Each number is 500 + 50 x the weight over its row's rms, rounded and kept within 0 to 999. Layers, rows and columns count from 0. Numbers have three digits each. The size before them is the row's rms in percent of the matrix's.

# layer 5 attention value, 256x128, rms 0.31, rows 54-63, columns 0-127
098:501508573520444507515458549545406528505507485519573513517524437543512587531523441583505549472498458442532470553538549539510526484407563500508441433429545511433530472513518479487563471595532556579421370531524428467416488487478581502507637439462445573512563540521504464473497478498504456404542449531555505466498490490524549494443510421490455595510370431471429577513482427445482499602494
090:513562433531471500528465451408528546443511547536480472489480587504525504577415550427507401444576586470572496569482483441474426518532437541511423506479541521435452537523477480468464478485463555518568483497472492399502437480461467555433522483464549559426555465474606437458480455542507598447486453514418537501464479453439556434519510415534543471486504504492547583685539445532505567456492
090:520498470588425488449532499515530509504457503420528467493447520394534596544511481560545499587510504438560547446412456581420503481515588475495424469580478442382510483453552530465467482536603479475485528533574571520398496487549429413372438526410535471533492559584518528444570560547545497493517482518538471433506443514502437506519468505524417437412522469544493499496538488538577505504423
108:523473531480431478455572586546452474487434437457555460580523542527458529486555492396474485494517443463483548597451513570567468323498417455520526474461443516460623537516466514522555542469522478527636490544484521446583497545523556501523518496467530464517428451622482463409521552511528510463521502452537479506544518493573443493523383431496517456478580450546491479453554590482538496510445
091:561475429432522544415511419519557408504517513460533458501437500460481454495495528548487473527431493413487457502470443583599459511428470541492533510467428460569513405544399524430456444422516527433520583542543480590508362516549536545527517442530555549492484504567473500414515468527507429552424537462501464552451556501529464518484588377544486396522547451481526480519513448497448429528568
097:487464420546485489518478533472495505510526543517400686499502492509588497536421478505471473498515429550540424446516479535441500516458480518503467542530630504507573498486471493556492483515496554553483462569505495375506547424488508534503524609492505466548596414489342424483484430544485535455530522392592463508511458489573432568567497516543515534506443447549465529490479511549412475472451
098:471465483489495602514548448512538521477543479508556563521501532505535464540539429426520414431506494344518527618477459407465513482564444482548453474536515453492537474444403491530544509583583504470458406418521497497591496500519453556530575560512580407628487406506475492510543564405521517521429496474483546512542508499514539503464469526491501440464571550544406552437569441451489529499447
088:382536500473432560558548473489473385565444499500524544557519468416500518580483535550468547562539479565576496477562496568480508539500487452429428480514459403551487514499472585548363516537567433608552445423483428487548551516481472471465520506463465533580443458490440440557505458488463522417490475474494562555433451487523498506480544547482571541548531554593499509560569442469536558578577
087:520458468548413488429484485561522516577536530496396528506495484542544432534458454428476485524505484481392468419472461488535429457482492553523501470487506499482523550535548514527609520469493534516427483457468535526585564492491548492523508497534504518513418594438374488351475515608463549480387464514551546578457404557461494507474484580465530456498484441559430474464549455492436593512381
096:499600520471460477449390530411537552476586515456562388483586481482564425549438486437575530517554492497497573465561488555607458489443581477496523464556399598465566482466435521512501537523514508508496476476500459432486523551531478604592444527575540593524454574485505530449524466493506505587460511538476472394552513427489509465530547520466483466461540501452517539411564486572475561503570
# layer 5 attention output (transposed), 256x128, rms 0.292, rows 54-63, columns 0-127
096:521473585463665593547515492463529423445481472542523517507515435520476418553434518450528402471529558484538477586572466501479523418602481405453491445581456493434392507527483488489438534514466465491539442488528524590506438621525461432583414508464634488499486504486470476530493552482508568488520528543480495535509509500468468535549593553464445488439526588476531455515543494457563503550478
089:471586521560449422487566555610534490473457513433478442440485479521506579341522477406522517465479515413502498424482480532485557539549548545418445523454502499507487472540456493521487507444565462539521605442524477477479487553520574520502409549471573606480482523472539475568576456515571605523441467486510539477484546500446463530512448420439553575445543535491488459432459385487573558465451
091:519511517498552461481501531433472507459523491500551513515528446495404464571439499449416449476491516523504563500559580462469504574486550531431514495582520594428442442545457505544568486531543499499530662488503510416530502498493467593488596452507483533455574368511553530497458490537478516501599477533585498488558563522407505532515522501571577421619515520500583506581447455509510401533430
099:439400525538531550579371535513549531492569558441502608507465542553517412472540604489575582529508556581508558434564486487447515590445497525486429477510488468479569504464524523587498517533502443436507507481451546522518458464505416551480521518502514508480523486429545495567493521506445363527631492516490436551509445472538498602519626453480539549457487426554531487537551422495484526508511
094:512466470528446479567437551464427489483502344541501409541492486480447504478523533561496554535571488561459473421530504490494467443448525464409458495528412518517464497475525450501554403482516539573447460347509384476519595436467441541497514564329520546531497482496467517533433475562454497444463555499461478521485469490416533508433534543480486472478496504592587479437438547556522458468520
099:440447588497547406454541450492476502550467589456469419574466554558401538581554503580555579471547575461551486504466507583473443494507453508517541472464458484482490447540558534545533621463521510453577539532483497468460499538601541429535452446424572597506434516505553479492463564527400503507465425535424502566545424566439469485522466452547422506540445517446431456501533514477560562482504
095:477589454430518538487503472565435587505601456421565495485480577557430452443521469475521446518555476473521549434483432440548457495518453438542461496500529529480547479579496567549495622410530496534544496506526456553562492502515513527536527496398490511456415492444517443570481419560491338495552409438483430504564466487573441475483524509553530520481522433448502558612532433521562462544480
095:597503475487617547399496543504501536515556587412524548544563466475415578451609474518504576475508481463566525451438485516510450510472430451483435539498452528541512421492589386454483471522474573485562580537493572500445460598543571560445506523453572451476505417454490514500431459496491580439412543596528554431501528520487460496532550532537589538553501472532513550472502531492496520435557
092:556425546582520489544531441442447434508495560458614459433458449547538527560555480510543488498470527503447610476492519520537513511593415512579526553499447519494510534540480519556418506461479499490402616484588413421472347483525467500490505517426446587535452456451550432496488526477450452495552449563490448545499550503524505522506491472472355543499550514454505454437465510466499501505616
096:450487441507420481589490482462449458427503532576590558370500528522476552450530510467505505498503517494495415522587494428519551484503519544562446510515607514507550555485505558436448463415495490500498621439547582593506516500532444542550459535489457506375522535467478485415448602522520546377464491507564441485415490454581516420440481423536501535462516474553555493540508545572473509499438
# layer 5 attention query, 256x128, rms 0.248, rows 64-79, columns 0-127
072:463469471473459468519557602519487452486499553553500538452503606455478424473555490457531538361441368482482476426432393512482489404525447496552499437464522534520462441456572521619459485508492515464419555538475478573470485489512445509422445544469504468514551477510482559496507447438465488460504504523486553464553476471558507604521587498488435548473667489445543551520539591502557470548493
077:556508513484520503478560500510491518533504440458475403460506459529446443466434471498498384483571605453379561460447474518557525476489487452570478473522471481419432559428503558489469522496548516557416503542493548403443529548494475571431544499499501471434535398439479496453490610437565496528506560494569443599428526363450451464552445485525546478518551592498514539453502453551439516576463
075:562537400495459464525466489493522452456495455538453643536482516511399483426467500441390518481498478421544520423523431426481554444524432514427559474465559546505420460510512457375489475420480510459493577434430558563477460478487389431460541459450467529520465575502456508485469559468422439534504432521447515505478480496461463592441503519602493460433547502559537529566561562544491473447483
078:536555538560539504460521475472453485502384491602490474499480493503492501515438524447480526494444552462405491531433519616476541483495488546510466580563466516522550502483580516447456550539470572461489577574513405409470441397480524467511520484595519518603515464450450460432408509556484552453356532519539569516415526450538436533578525452594520450547573533488450476471411549519538468528507
073:527588541539504612508635489478489547552550470564450531493515610423493560465445480426596531502523448553516476429431467579514474520512457513494459478461541590441483448505561508586419543526518472467465508488491586491429607463516475434567509517482545446514452469468503448428405481560510525476503515471472591520476511487507512600455390491455578510504452521443540458359501556507520469486534
081:470491451483539594476480587430464542515564445458458515477490488637493486543442563503585526578658579470579460399522437527513509538537561470550511502518488495418428413521517503467480521533595440520483472605564537565498495572421456541495528453474462476523404545490465434528527588538512510492470567576468433459531541491518494508505460550458394489455549478542483474506540395461525517476514
091:464527471505546493542568484577511529492495594447553561421501536569393530485505451551476436468405502490453600453478493455510591474462442537488524497429586465606471543498532446397457494443452469599591550411463572450474435493490498456519469511539520467477552487552480517514518452481374540476536412502401435443449482508473437531524555447486490507506511645476516498532576520487439483492447
088:517609520412481468480527520496573451531517545476473419530410519424468388519528518494465570493458395512524527521503430489451436455505466524397581516439500513483557466559438420495439505491560401479598493496534504475616524500439458556537506427505477447526473458465488478457431427344594477520562546557486509457471503525486590552524507467458512473516421522510508483500573407548457541450528
086:421541475475506509446516519488523508573480530530486481497583373501494499408494463532544448581591531446562448482599546465457534512521550418453485497475493484504491559585529461508563534444429517552455427457516451537499475476436432518411497549507512523444420523509444545478586514563473500576433549539537511520530585468555531539559451510342418568540579468496467449433427456539519496601445
100:540528536550452490376428527460476528524483438514477483415493528567496573565492468642522547517434530566483441444450463511510452479516491546488478572546577430535640496500535570613409414546503488499534551498458479521543526479519529513574504462485561595471531502564468522590423545532602527533501498520508529578512498525427505485497491498596532523615486574542474509520548568437513531578526
101:450526442468512557605557523537591515455427395460437397564445468444526463499449501539566442569432495456420514515530519478543456451461490489601499426586501507449482461464432474505454522532465507475508481563541552544588543584461589544597503451505451470477454563531465477505469494516471488435506521565452485480575433509564454364478473466429523529399528527523556460504530412479508497412552
088:526480395467413541507519539574566469470559524522443432474506485504474516455537526586535460418505458530544532421474521483525422603470490516569505467599617478426337452515550440512399491501445538481552500553468568421482554466522621465471485488480545435500437521553529452545526565553519500566589481476503483468533451539477487433523469528538447590576491438463461566517499438516526498539541
106:469544481462527526529570546493497585518540486614444498574552502466533514565525467578497466515499484475433495500495553429574553460479493545500439491475453494469570477563506487541536546555482454521463559489574487470451544553585440450641410395407484404499497431526574523503429501539423492460536544575433482608589456436552510520512554385481483514497530535516533583404466564490488500446480
101:567488525569499522427466483505422560533499483507379503553502508517413469460483494502550436406438534531475526506425394515514562465482497471483478544384518498458451473511597478522507524509512528501484496470456454538479537408307463549426421471551446462439469523469520456477526403531531531575496483495517601436516555557448494447507518596431516494467514480534503396537440577495558549522421
092:546546536515434488524489488492506408485446514521505471477484483421481601527491541483508454556495510530492539531586603625494480446584470542543415479475546413430517509430472563529535551573428461602435489470439594538398485439391564491496493551495527506435481449565448493506459407570498530495510483495505615500483514505356478553456480581428453483463552496443488505490455565497503429495489
103:528433422570453456492490462516450456473557460491477506497527510526479405463432562431400556556502513531459531485531483503472505519374497521494506509533528456471521519489442539541553557587502523502568523338571457539439427508427518453425488558483559550420499436511483471424539468444419455529490405403516498455490494465588525550516476555441363529514440456490454520418452571537576490505464
# layer 5 attention key, 256x128, rms 0.261, rows 64-78, columns 0-127
073:417514501453503465461509438581448445479461553525454545526515527469448529514538462491418590475486435480537415455540430514507463521504351445493611409515472450482516519427534458509473409474553526557476401581449569511523507498391381488417438552551504505499432475537465515524532490502487529609528582571445530532444448537398563511533479544534532435474438470552463532536527527501505555473450
072:492523484540573499523533538451477507428582503491559530427487456518526413377414553515490450516487518475464614514500449594530585498541645426557356473611472497489484444480510522438466510573516510421495513446464499400450582465545508539494516476561508571481513493604452615444519413495501516487442468516544482581507489491488488474502529514454485443460490499511481484561442431507467555440454
065:522518480536548561548477505552540526507545476531523590543527471471449590558487454402486534538558453568616522524509519492487496531452516581531487576488432425535550531484536530472386543514522592485508507489535520485512464545511570559450515492528599451531500521553611364409501479545543389565541461472570547503449511496496447503485521398476381439445434496405492481473477466555529526418453
076:495473490478536475590462483506477425563511528483588555534543453547513425513504511493464565444466505509549482448517434502591458517483428530466606480502538468485509517534522524535486448477589438617479496484440455403529475525465484549550476509355527446522502615415573427481526517480538566535548493550480570335461509448498501509566601565530522401508422452556477467562471503505466426497519
073:515522551580533434552441510487518511479499525484500501414409510521456502427528398486482507464420472469565519460465483442518477393556576448455595456574492404542469435548505576519546503497504553532563467569447445532542544547498472512511463500532569452584513533476571450508391442522465526581547574635404591494512537474453648483499463467556511490433454508441467488556516519510461462527503
081:554499522511561434513602564446457567486581495448414401442518496417546456508514553480546493505536454578612513462442483514442586469574510399517382573521523545537483507577605540357542515391484580527588500497584482525462506526503488547471465490542520532500523496500477554462532479527516502458509475437475485559462478492406507589462429457438456560518572534493490483411481479501505522467496
094:500550394451462535508534482515482449567494622446617531421549523505526582506443516496515522475471496554567578506505422445502589583571455459530513470494518505378473483536479506424503539441494493447584457410482437418532451469465589456508524523401525535442547438565475495469517531538445514476567539476506458535549551525487441420573524537535486515517488498524463476360522503509416418573450
095:499507456410462379451484482512516559462514461506410472473489552456551489483464513549479441504477461482467508490572621576350513508497512517506526442484511490433506403503440457532571443490466393558495437526507579517526489480569489491645377510523398524583509497530576449571509495493472554565507444494494559498535445521496505509503508565424554571502595514554562532442488511462487509410453
082:464471540488504497537601543514431538502552590453384504553542450495519461457464556501480355493550526413536546528538497446554597466462462355508446500506629570539518440491478560525461498510447525420478501494472461512417474517466489531427437489542491485429588508487512504517463494518561442429447515536519441564577525540473488473494492474473485447437497638497478495447508445423570531577430
097:455492539496534372415440464452469520467467441492393463558503574501536490532474420626486532602411564617519489416504434432547482523494502572507535542535437530507486574561476610477435510526467536438535431475464467523536549497525503516581481465507502559405442454516467547542495535501579507477489541495454473477495514505456463503505511525498573605617511581495407416445533495488434511523522
099:428458458496526539485530422534657540504472536558581587488543475530600476540479453527506447512524525498475517430469468570499476524478514517515463497508449494451382497331512484513457524462481491459544517532485455520489475478516496544466518533454514523464432567611503528464534427496516497503530497512483546508534444544511411496610462451494384512502414399519494547511433530555409471331468
091:512505524516500523510478493525612452464565446468627455391525431518485392444541503562422521427501512484528496447554538522532474474557496485527500525453527454439491430513412450494494480501535523462510530587436508495603497410660518455473533488523430443481482545521417510468468404496393510511492545587482499419491484482518520514544481523535458447417525579530508464479603478518376546445449
105:428531427513483500530494446537550501439457528512369487563328447516525452502512503591566480519453534551541513502511534409498493521428562586452492528558557552489502550426575484438492604616460423531525412454485477560479487513541424490523609498470525528546460489509567491528503453519516466564562548562557550521541428462572554448531499519536463542485438455501506528429467425463431478547450
108:676436562463377541453486542533461465529517502411481498480478625493511581504420544464512524442467462494515463535404456536473542448474493483446495513445491446457608439544567563582499495431517529551515527531434414412467530447448593503520473470452424421525420517486467542502461461528495497431489490438537524483516555612462517409536507559566490456449450511515482535494493465424484495492461
098:553520540495421504477565543560562467458519495425599437601510572413451504436510575459522592460504515517517461494472557584479525559564531550444479460492472460421579486474512463533437424543493513459505567413424579482444444400489471527467442496546398501493564497437489537430491524524550520427503455499428536531512503467434516521460444431587469454484395602496521492509552541561574506573459